python train.py --hidden_size=224 --num_attention_heads=5 --vocab_size=8192 --hidden_act="gelu" --attn_scale=0.125 --parallel_block=true --warmup_steps=200 --z_loss=0.0001 --train_tokens=217400000 --max_steps=13270
Each number is 128 + 24 x the weight over its row's rms, rounded and kept within 0 to 255. Layers, rows and columns count from 0. The size above them is the row's rms in percent of the matrix's.

# layer 3 MLP up, 768x224, rms 0.137, rows 15-42, columns 112-167
size [105  97 104  96 104  98 109 123 107 109 112 100 100 101  81 111 108  88 102 100  99 103  97  91  97  97  93 108]
[[124 133 122 146 115 132 136 135  90 148 148 118  96 179 138 143 126 172 118 131 121 164 153 138 139 101 101 136 110 113 138 162 143 150 111 170 124 135 119 132 134 146 152 122  97 112 113 135 139 128 134 179 120 139 107  99]
 [153 109 121 166  83 179 149  63 106 140 134 144  97 132  87 178 131 126 157 100 124 101  95 118 123 102 136  88 113 171 107 167 103 125 131 109 119 143 106 105 147 164 143 118 155 139 143 165 147 129 145 159  99 113 130  97]
 [120 164 104 150 139 134 123 129 130 143 111 135 129  92  52 140 107 129 181 102  83 117 132 130 145 141 151 114 169 107 122 137 112 124 108 105 108 124 111 104  93 149 117 155 137  42 117 139  88 146 137 119 112 125 116 173]
 [102 118 149 133 127  98 140 126  75 128 123  51 129 124 109 149 113 147 153 142 113  96 142  94 175 126 145 131  92 158 132 124 113 141 109 103 157 129 112 133 174  97 155 147 129 137 138 140 130 152 151  99 136 108 120  84]
 [148 127 124 166  71 158 133 116 114 112 105 129 116 127 112 115 157 166 146 107 159 147 125 138  97  84 176 158 117 124 137 190 144 122 135 138 121 109 128 131  81 131 113 126 121 139 140 140 135 156  77 139 116 137 147  85]
 [130 125 110 136  89 130 138 158 120  95 152 122 148 112 156 130 152 105  87 137 110  92 111 128 137 111 118 122 143 133 110 120 117  91 126 140 109 112 129 130  59 138 172 138 124 114 116 129 148 126 175 102 132  73 159 140]
 [ 76 117 104 147 116 172 192 151 113 110 179 106 130 158 121 135 140 133 108 132 107 114  93 131 120 142 137 157 113 111 140 151 108 148 123 156 125 125 160 109 119 146 178 127 106 139 129 150 124 130 125 154 118 131 149 123]
 [135  92 131 176 128 112 126 144 127 143  91  97  84 126 152 139 102 115 112  75 124 123  92 138 148 171 120 112 124 137 100 115 116 114 122 134 100 105 155 145 113 159 138 153 130 165 133  71 126 102 116 180 122 139 102 118]
 [122 106 150 173 114 146  94 106  89  98 117 101 147 117 107 159 110 106 117 135 121 130 136 132 145 126 112 139 137 144 121 121 134 104 122 179 119 113 141 179 127 135 127  85 112 107 105 107 110 110 143 119 126 106 120 134]
 [128 158 153 143 106 158 117 128 140 143 133  88 133 139 143 125 115 140 101 120  93 107  81 115 187 158 117 144 155 149 155 149 140 130 129 159 162 122 135 118 119 121  90 180 116  93 119  90 122 137 135 151 132 151 138 107]
 [150 157 121 119 112 128 106 136 106 126 149 154 104 145 148 144 138  94 156 126 121  89 125 161 114 131 126 107 150 115 128 118 140 164 101 149  98 146 108 132  94 136  97 152  93 142 140 124 133 140 111 116 141 135 125  89]
 [108 139 123 143  81 133 113  99 148 105 158 103 119 135 128 120  91 141 118 162 168 141 143 113 120 141 117 129 160 134 151 128 142 113 110 111 153 161 132 115 127 141 160 148 136 130  96 149 110 141 130 120 133 151  86 120]
 [151 174 121 168 112 172 129 179 126 169 110 122 156  86 101  98  91 126 117 104 156 106 124 147 125  85 109 136 164 147 162 149 130  97  74 128 150 156 122 147  96 114 129 101 119 127  84 128  55 106 154  93 117 148  95 120]
 [125  80 133 127 120 150 140  91  72 136 136 127  94 120 144 130 155 136 122 141 109 143  67 109  93 132 146 123 179 186 105 133 140 138 162 103 106 134 154 129 111  94 132  91 149 135  93  99 125 148 166 111 121 119 119 169]
 [137 107  94 124 104 129  85 149 131 141 159 172 113 146 166 100 130 109 132 157 119 128 100 139 155 156 103 134  88 169 131 144 133 157 153 131 144  92 117 145 109 158 140 149  99 108 154 137  85 167 104  68 124 106 198 140]
 [ 91 121 135 125  91 193 107  83 159 132 157 128 117 119 105 160 133 111 115 129 118 115 154  99 108 156 132 130 111 151 132 126 108 155 112 111 112 116 135 131 173 139 127 112  95 133 101 128 163 104  87 135  99 125 136 114]
 [119 114 149 137 112 178 124 138  92 124 140 158 142 113 157 137 150 107 110  86 120 148 141 167 164 132 135 102 131 163 121 157 132 138 124 112 124 104 154 146  91 151 100 133 128 187 153 145 150 141 130 111 149 148 130 133]
 [150 142 146 154  88 131 138 159 113 137 161 143 132 122 181 128 144 130 133 137 113 161 150 101 126 141 130 118 114  53 192 151 166 177 121 132 103 106 123 147 120 139 116 148 123 105 181 157 153 125 126  95 122 162 134 173]
 [129 124 126 126 147 100 113 149  89 138  99  99 138 131 114 126 131 114 124 146  94 139  85 128 160 116 138 108 115 116 107 115  73 108 111 127 102 154 154 161 120 158 105  96  69 135 101 103 134 124 179 126 161 154 134 120]
 [ 99 122 128 167 153 139 126  90 145 142 119 116 127 124 140 189 130 165 101 136 115 123  98 103 133 116 163 112 119 131 118 126 108 141  90 102 140 178 139 151 115 150 127  98  96 132 127 108 137 109 112 101 138 150  87 125]
 [108 134 148 106 137 130 131 152 116 137 148  83 153 153 116 144 126  66 104 133  77  81 101 133 102 147 160 109 100 177 153 119 106 109 130 123 149 106 118 160 145 124 122 139 141 131 122 148 124 122 139 131 122 135 133 123]
 [192 154 142 140 106 132 176 141 106  92  98  90 144 116 113 153 147 102 137  84 146 133 143 144 115 114 111 105 118 113 152 154 130 111 133 117 111 118 133 133 131 133 166 134 147 122 119 142 102 135 119 130 111 115 109 146]
 [ 98  98 148 128 148 137 174 116 125 123 116 129 145  98 123 134 151 157 142 117 123 197 127 156 181 168 140 125 140 110 153 127 125  82 128 163 124 113 144 125 127 124 120 139 139  86 147 155 119 123 135 113 138 126 117 132]
 [160  83 139 161  93 110 107 101  98 134 137 139 140 108 166 137 110 109 118 171 143 119 148 137 116 172 147 151 158 102 117 167  88  89  96 141 174  65  68 149  98 140 135 172  96 118 154 132 114 156 133  84 133 130 118 142]
 [164 109 110 201 146 122 138 152 119 145 104  81 134 113 143 109 120 130 107 128 131 153 128 109 127 154  91 104 109 123 119 118 169 113 150 115 138 149 113 114 136 160 125 102 131  96 140 129 145 100 134 156 138 105 126 118]
 [122 132 119 164  62 157 130 160 119 124 108 143 137 143 101  93  95 122 160 155 140 154 129 150 121 104  89 161 132 130 134  85  67 115  98 130 146 153  95 130 126 111 141  94 144 115 138 126 165 108 153 103 135 175 166  97]
 [152  94 102 150 131 134  87 142 127 154  71  92 118 135 134 144  89 161  78 128 131 119 101 187 163 138 115 100 156 135 135 124  87 116 147  85  95 137 114 112  92 118 150 156 143 167 138  80 127 129 110 158 106 120 122 138]
 [137 135 126 123 173 140 120 139 125 142  97 133 112 165 109 100 159 148 107 141 108 122 166 132 153 127 154 115 163 120 109 133 108  85 120 126  79 114 140 123 116 123 114 128 146 142 125 120 116 148 120 122 136 120 116 141]]
# layer 3 MLP down (transposed), 768x224, rms 0.26, rows 15-42, columns 112-167
size [102 100 103  98 104  89 106 137 107 112 108  97 108 104  86 118 100  82  98  90 104 108  91  90  90  87  94  99]
[[136 128 144 119  97 111 126 124 145 106 110 128 144 103 122 153 141  99  86 124 142 132 134 100  95 156 164 125 161 157 159 117 140 123 131  60 143 130 147  80 136 131 114 124 157 113 125 121  95 143 121 158 112 147 125 128]
 [148 115 115 134 159  98 114 123 107 133 128 133 155  97 180 105 109 142 146  96 138 148 183 124 165 116  76 129 106 137 116 120 133 107  82 108 116 123 127  94  96 150 139 120 110 149 148 123  98  88 115 133 153  91 134 170]
 [115 116 134 142 138 105 129 121 160 104 110 121 152 126  73 135 106 108 143 116 102  92 149 111 127 164 126 135 101  86 169 151 103 121 134 104 148  91 101 128 130 113 117 121 130  84 124 112  47 107 142 139 137 116 101 109]
 [137 109 104 110 147 152  95 119 139 106 127 124 140 143 158 137 103  77  93 116  79 134 163 102 151 193 106  84 100 151 126 111 136 114 140 147 119 160  94 108 144 136 141 146 140  83 111 133 118 143 126  59 123 129 114 138]
 [123 139 155 116 163 121 134 107  93 108  86 155 177 147 130 124 115  82 117  73 100 151 126 140 108 148 110 120 116 156 137 116 172 120 115 176 122 185 137  93 138 146 104 132 121 182 121 124 121 111 158 109 138 142  78 113]
 [120 126 179 178 115 131 114 105 155 111 130 112  76 159 115 114 170 133 160 131 150 163 192 104 120 137 164  82 110 150 159 160 104 171 138  95 116 161 174 117 131 105 131 130 123 154 125 142 104  66 137 142 116 120 136 169]
 [116 121 154 127 131  92 138 105 116 138 135 134 104 105 149 155 155 138  93 106 131 125 153 114 116  76 108 116 147 144 116  98 153 121 131  95 116 137 151 140 113  88 165  98 112 143 104 218 157 100 109 160  94 147 168 127]
 [ 91  85 159 129 149 128 149 109 155 161  87 145 148 163 123  72 112 116  91  94 127 119 142 136 136  75 145  98 118 123  94 126 157 164 139 141 142 107 149 158 144 168 115 145 140 131  94 125 149 146 130 135 129 152 122 150]
 [ 93  91 123 160 135 142 144  84 129 156 114 130  96  83  88  74 111 107 166 129 136 115 136 136 136 120 174  98 131 128 149 105 162 150 116 133 124 114 168 108 143 100 158 144  72 140 104 148  93 125 125 137 115 121 114 154]
 [155 130 100 108 110 135 110 156 144 118 185 144 145 149 123 122 128 119 106 113 105 100 136 158 147 151 130 112 111 127 109 161 115 124 125 132 118 138 149 139 178 132 122 103 139 120 133 106 115 144 145 149 151 102 116 130]
 [106  55 107 117 114 147 107 107  98 102 142 184 166  90 137 145 112 123 116  98 118 115 129 190 131 121 134 137 122 156 119 124 123 133 126 151 111 129  92 129 135 126 123 120 103 139 148  91 141 104  79 173 157 146 109 151]
 [133  90 101  83 117 127 161 123 153 141 124 126 133 146 123 127 122 127 130  89 115  82 128  92  95 149 152 154 110 128 143 154  96 114 151 115 160  89 158 171 135 121 134  84 111 127 104  76 133 130 152 104  86 142  86  76]
 [181 154 133  93 137 111 125 153 130 120 160  92 152 175 169 119 108 117 146 124 137 181 127 152 121 123 119 140 166  97 107 108 146 138 119 130 129 122 133 122 157 123 137 122 138 116 134 128  92 138 155 152 115 124 131  96]
 [125 126 133 159 136 152 122 171 118 107 139  96 144 143 144 143 140 151 142 101 157  90 114 130 156 140 126 125 126 153 118 142 137 118  94 134 154 138 113 137 176 132 168 168 141 149 124 160 148 130 136  98 133 159  84 101]
 [152 105 105 152 135 135 113 135 115 129 119  91 124 142 129 102 116 127 124 174 140 135 112 147 116 140 132 130 145 125  87 159 138  90 120 119  77 164 135 114 154 164 132 153 147 153 128 159 125 169 141 174 130 160 110 123]
 [ 73  93 159 135  95 111  98 151 118 162 166 155 120 115 123  98 125 132 119 185 105 130 119 114 161 144 118 116 160 148 114 142 179 119 103 134 136 144 156 119 118 136 121 101 111 137 122 128 149 135 111 188 141 152 115 104]
 [ 97 106 107 131  93 129 161 111 129 165 114 145 120  89 135  88 169 117 132 129 113 162  94 110 116  95 125  67 160 139  77  83 125  97 141 130 155 120 131 166 134 136 119 149 123 160 119 127 156 108 159  97 121 122 118 119]
 [ 90 122  95 133 133 112 154 110 159 148 106 123 128 127 128 145 148 118 140  94 100 150 172 143  95 111 166 131 133 156 108 137 151 143 172 138  80 137 149 169 151  88 114 148 134 160 120 133 113 107 145 177 121 154 105 142]
 [ 98 141 114 167 138 124 157 111 120 153 106 132  91 128 111  98 162 131 134 129 141 167  98 127 118 125 123 123 121 128  95 132 110 111 118 132 169 119 137  97 127 161 145 146 122 167  89 192 109 133 155  90 102 100 113 106]
 [165 125 141 134 153 147 105 121 119 113 131 153 110  98 141 115 165 151 152 134 150 155 133 133 167 133 116 117 156 105 140 104 133 199 185 113 139 136 133 110 119 151 124 131 153 116 153 136 151 124 146 115 169 128 113 126]
 [149 154 142 142 210 120 149 133 177 153 137 106 109 120 120  73 135 133 129 148 112 113 121 105 173 154 152 129 125 127 156 146 149 140 134  97 154 128  94 118 158 123 139 140 145 102 149 164 156 138 134 143 125 114 137 111]
 [128 111 114 134 155 145 125 162 153 130 117 113 122 159 153 154 116 105 127 105  99 112  89 103  95 113 139 119 126 127 126 133 127 110 130 143 156 114 120  84  84 117 124 112 138 101 120 140 180  85 129 151 110 167 123 169]
 [102 107  90 155 113  91 133 128 162 147 140 144 143 106 139 114 133 126  45 112 162 103 144 133 174 135 170 153 136 147 141 148  74 151 147 156 141 164  90 199 109 138 130 128 115 100  67 171 101  99 102 149 159 130 159 135]
 [122 142 121 129 150 142  90 163 139 112 168 129 139 133 121  77 105 138 124 123  95 152 100 104 128 128 121 143 129 150 153 142 150 135 150 160 130 169 120 114  78 112 117  82 117 161 140 147 148 151 115 144 136 121  92 155]
 [109 119 112 145  84 156 147 121 113 119  98 102 131 156  88 116 118 122 133 152 116 104 144 107 143 117 106 121 130 103 109 106 107 126 127 132 172  91 131 136 110 100 120 124 135 108 154 157 100 163 133 109 147  98 113 109]
 [123 160 116 125 156 118 130 131 153  92  92 119 141 184 136  87 159  99 153 141 135 132  91 139 150 107 135  90 139 146 113 117 127 133 102 129 145  85 163 162  85 140 121 163 102 137 126 111 123  99  98 129 146 126 104  88]
 [134 100 140 135  66 155 131 174 123 123  89 147 115 169 118 135 127 145 122 146 155 153 141 115 103 104 157 122 132 133 114 144 115 138 111 110 156 159 148 175 106 179  89 123  91 118 154 140 110 170  96 106 129 137 168 146]
 [165 122  71 136 122 116 173 142 122 166 117 121  96 145 107 117 123 113 141 116 139 131 172 110 133 112 117 111 173 124 115 171 127 165 139 182 134 120 164 148 136 152 120 122 133 143 141 118  94 145  95 140 138 133 134 156]]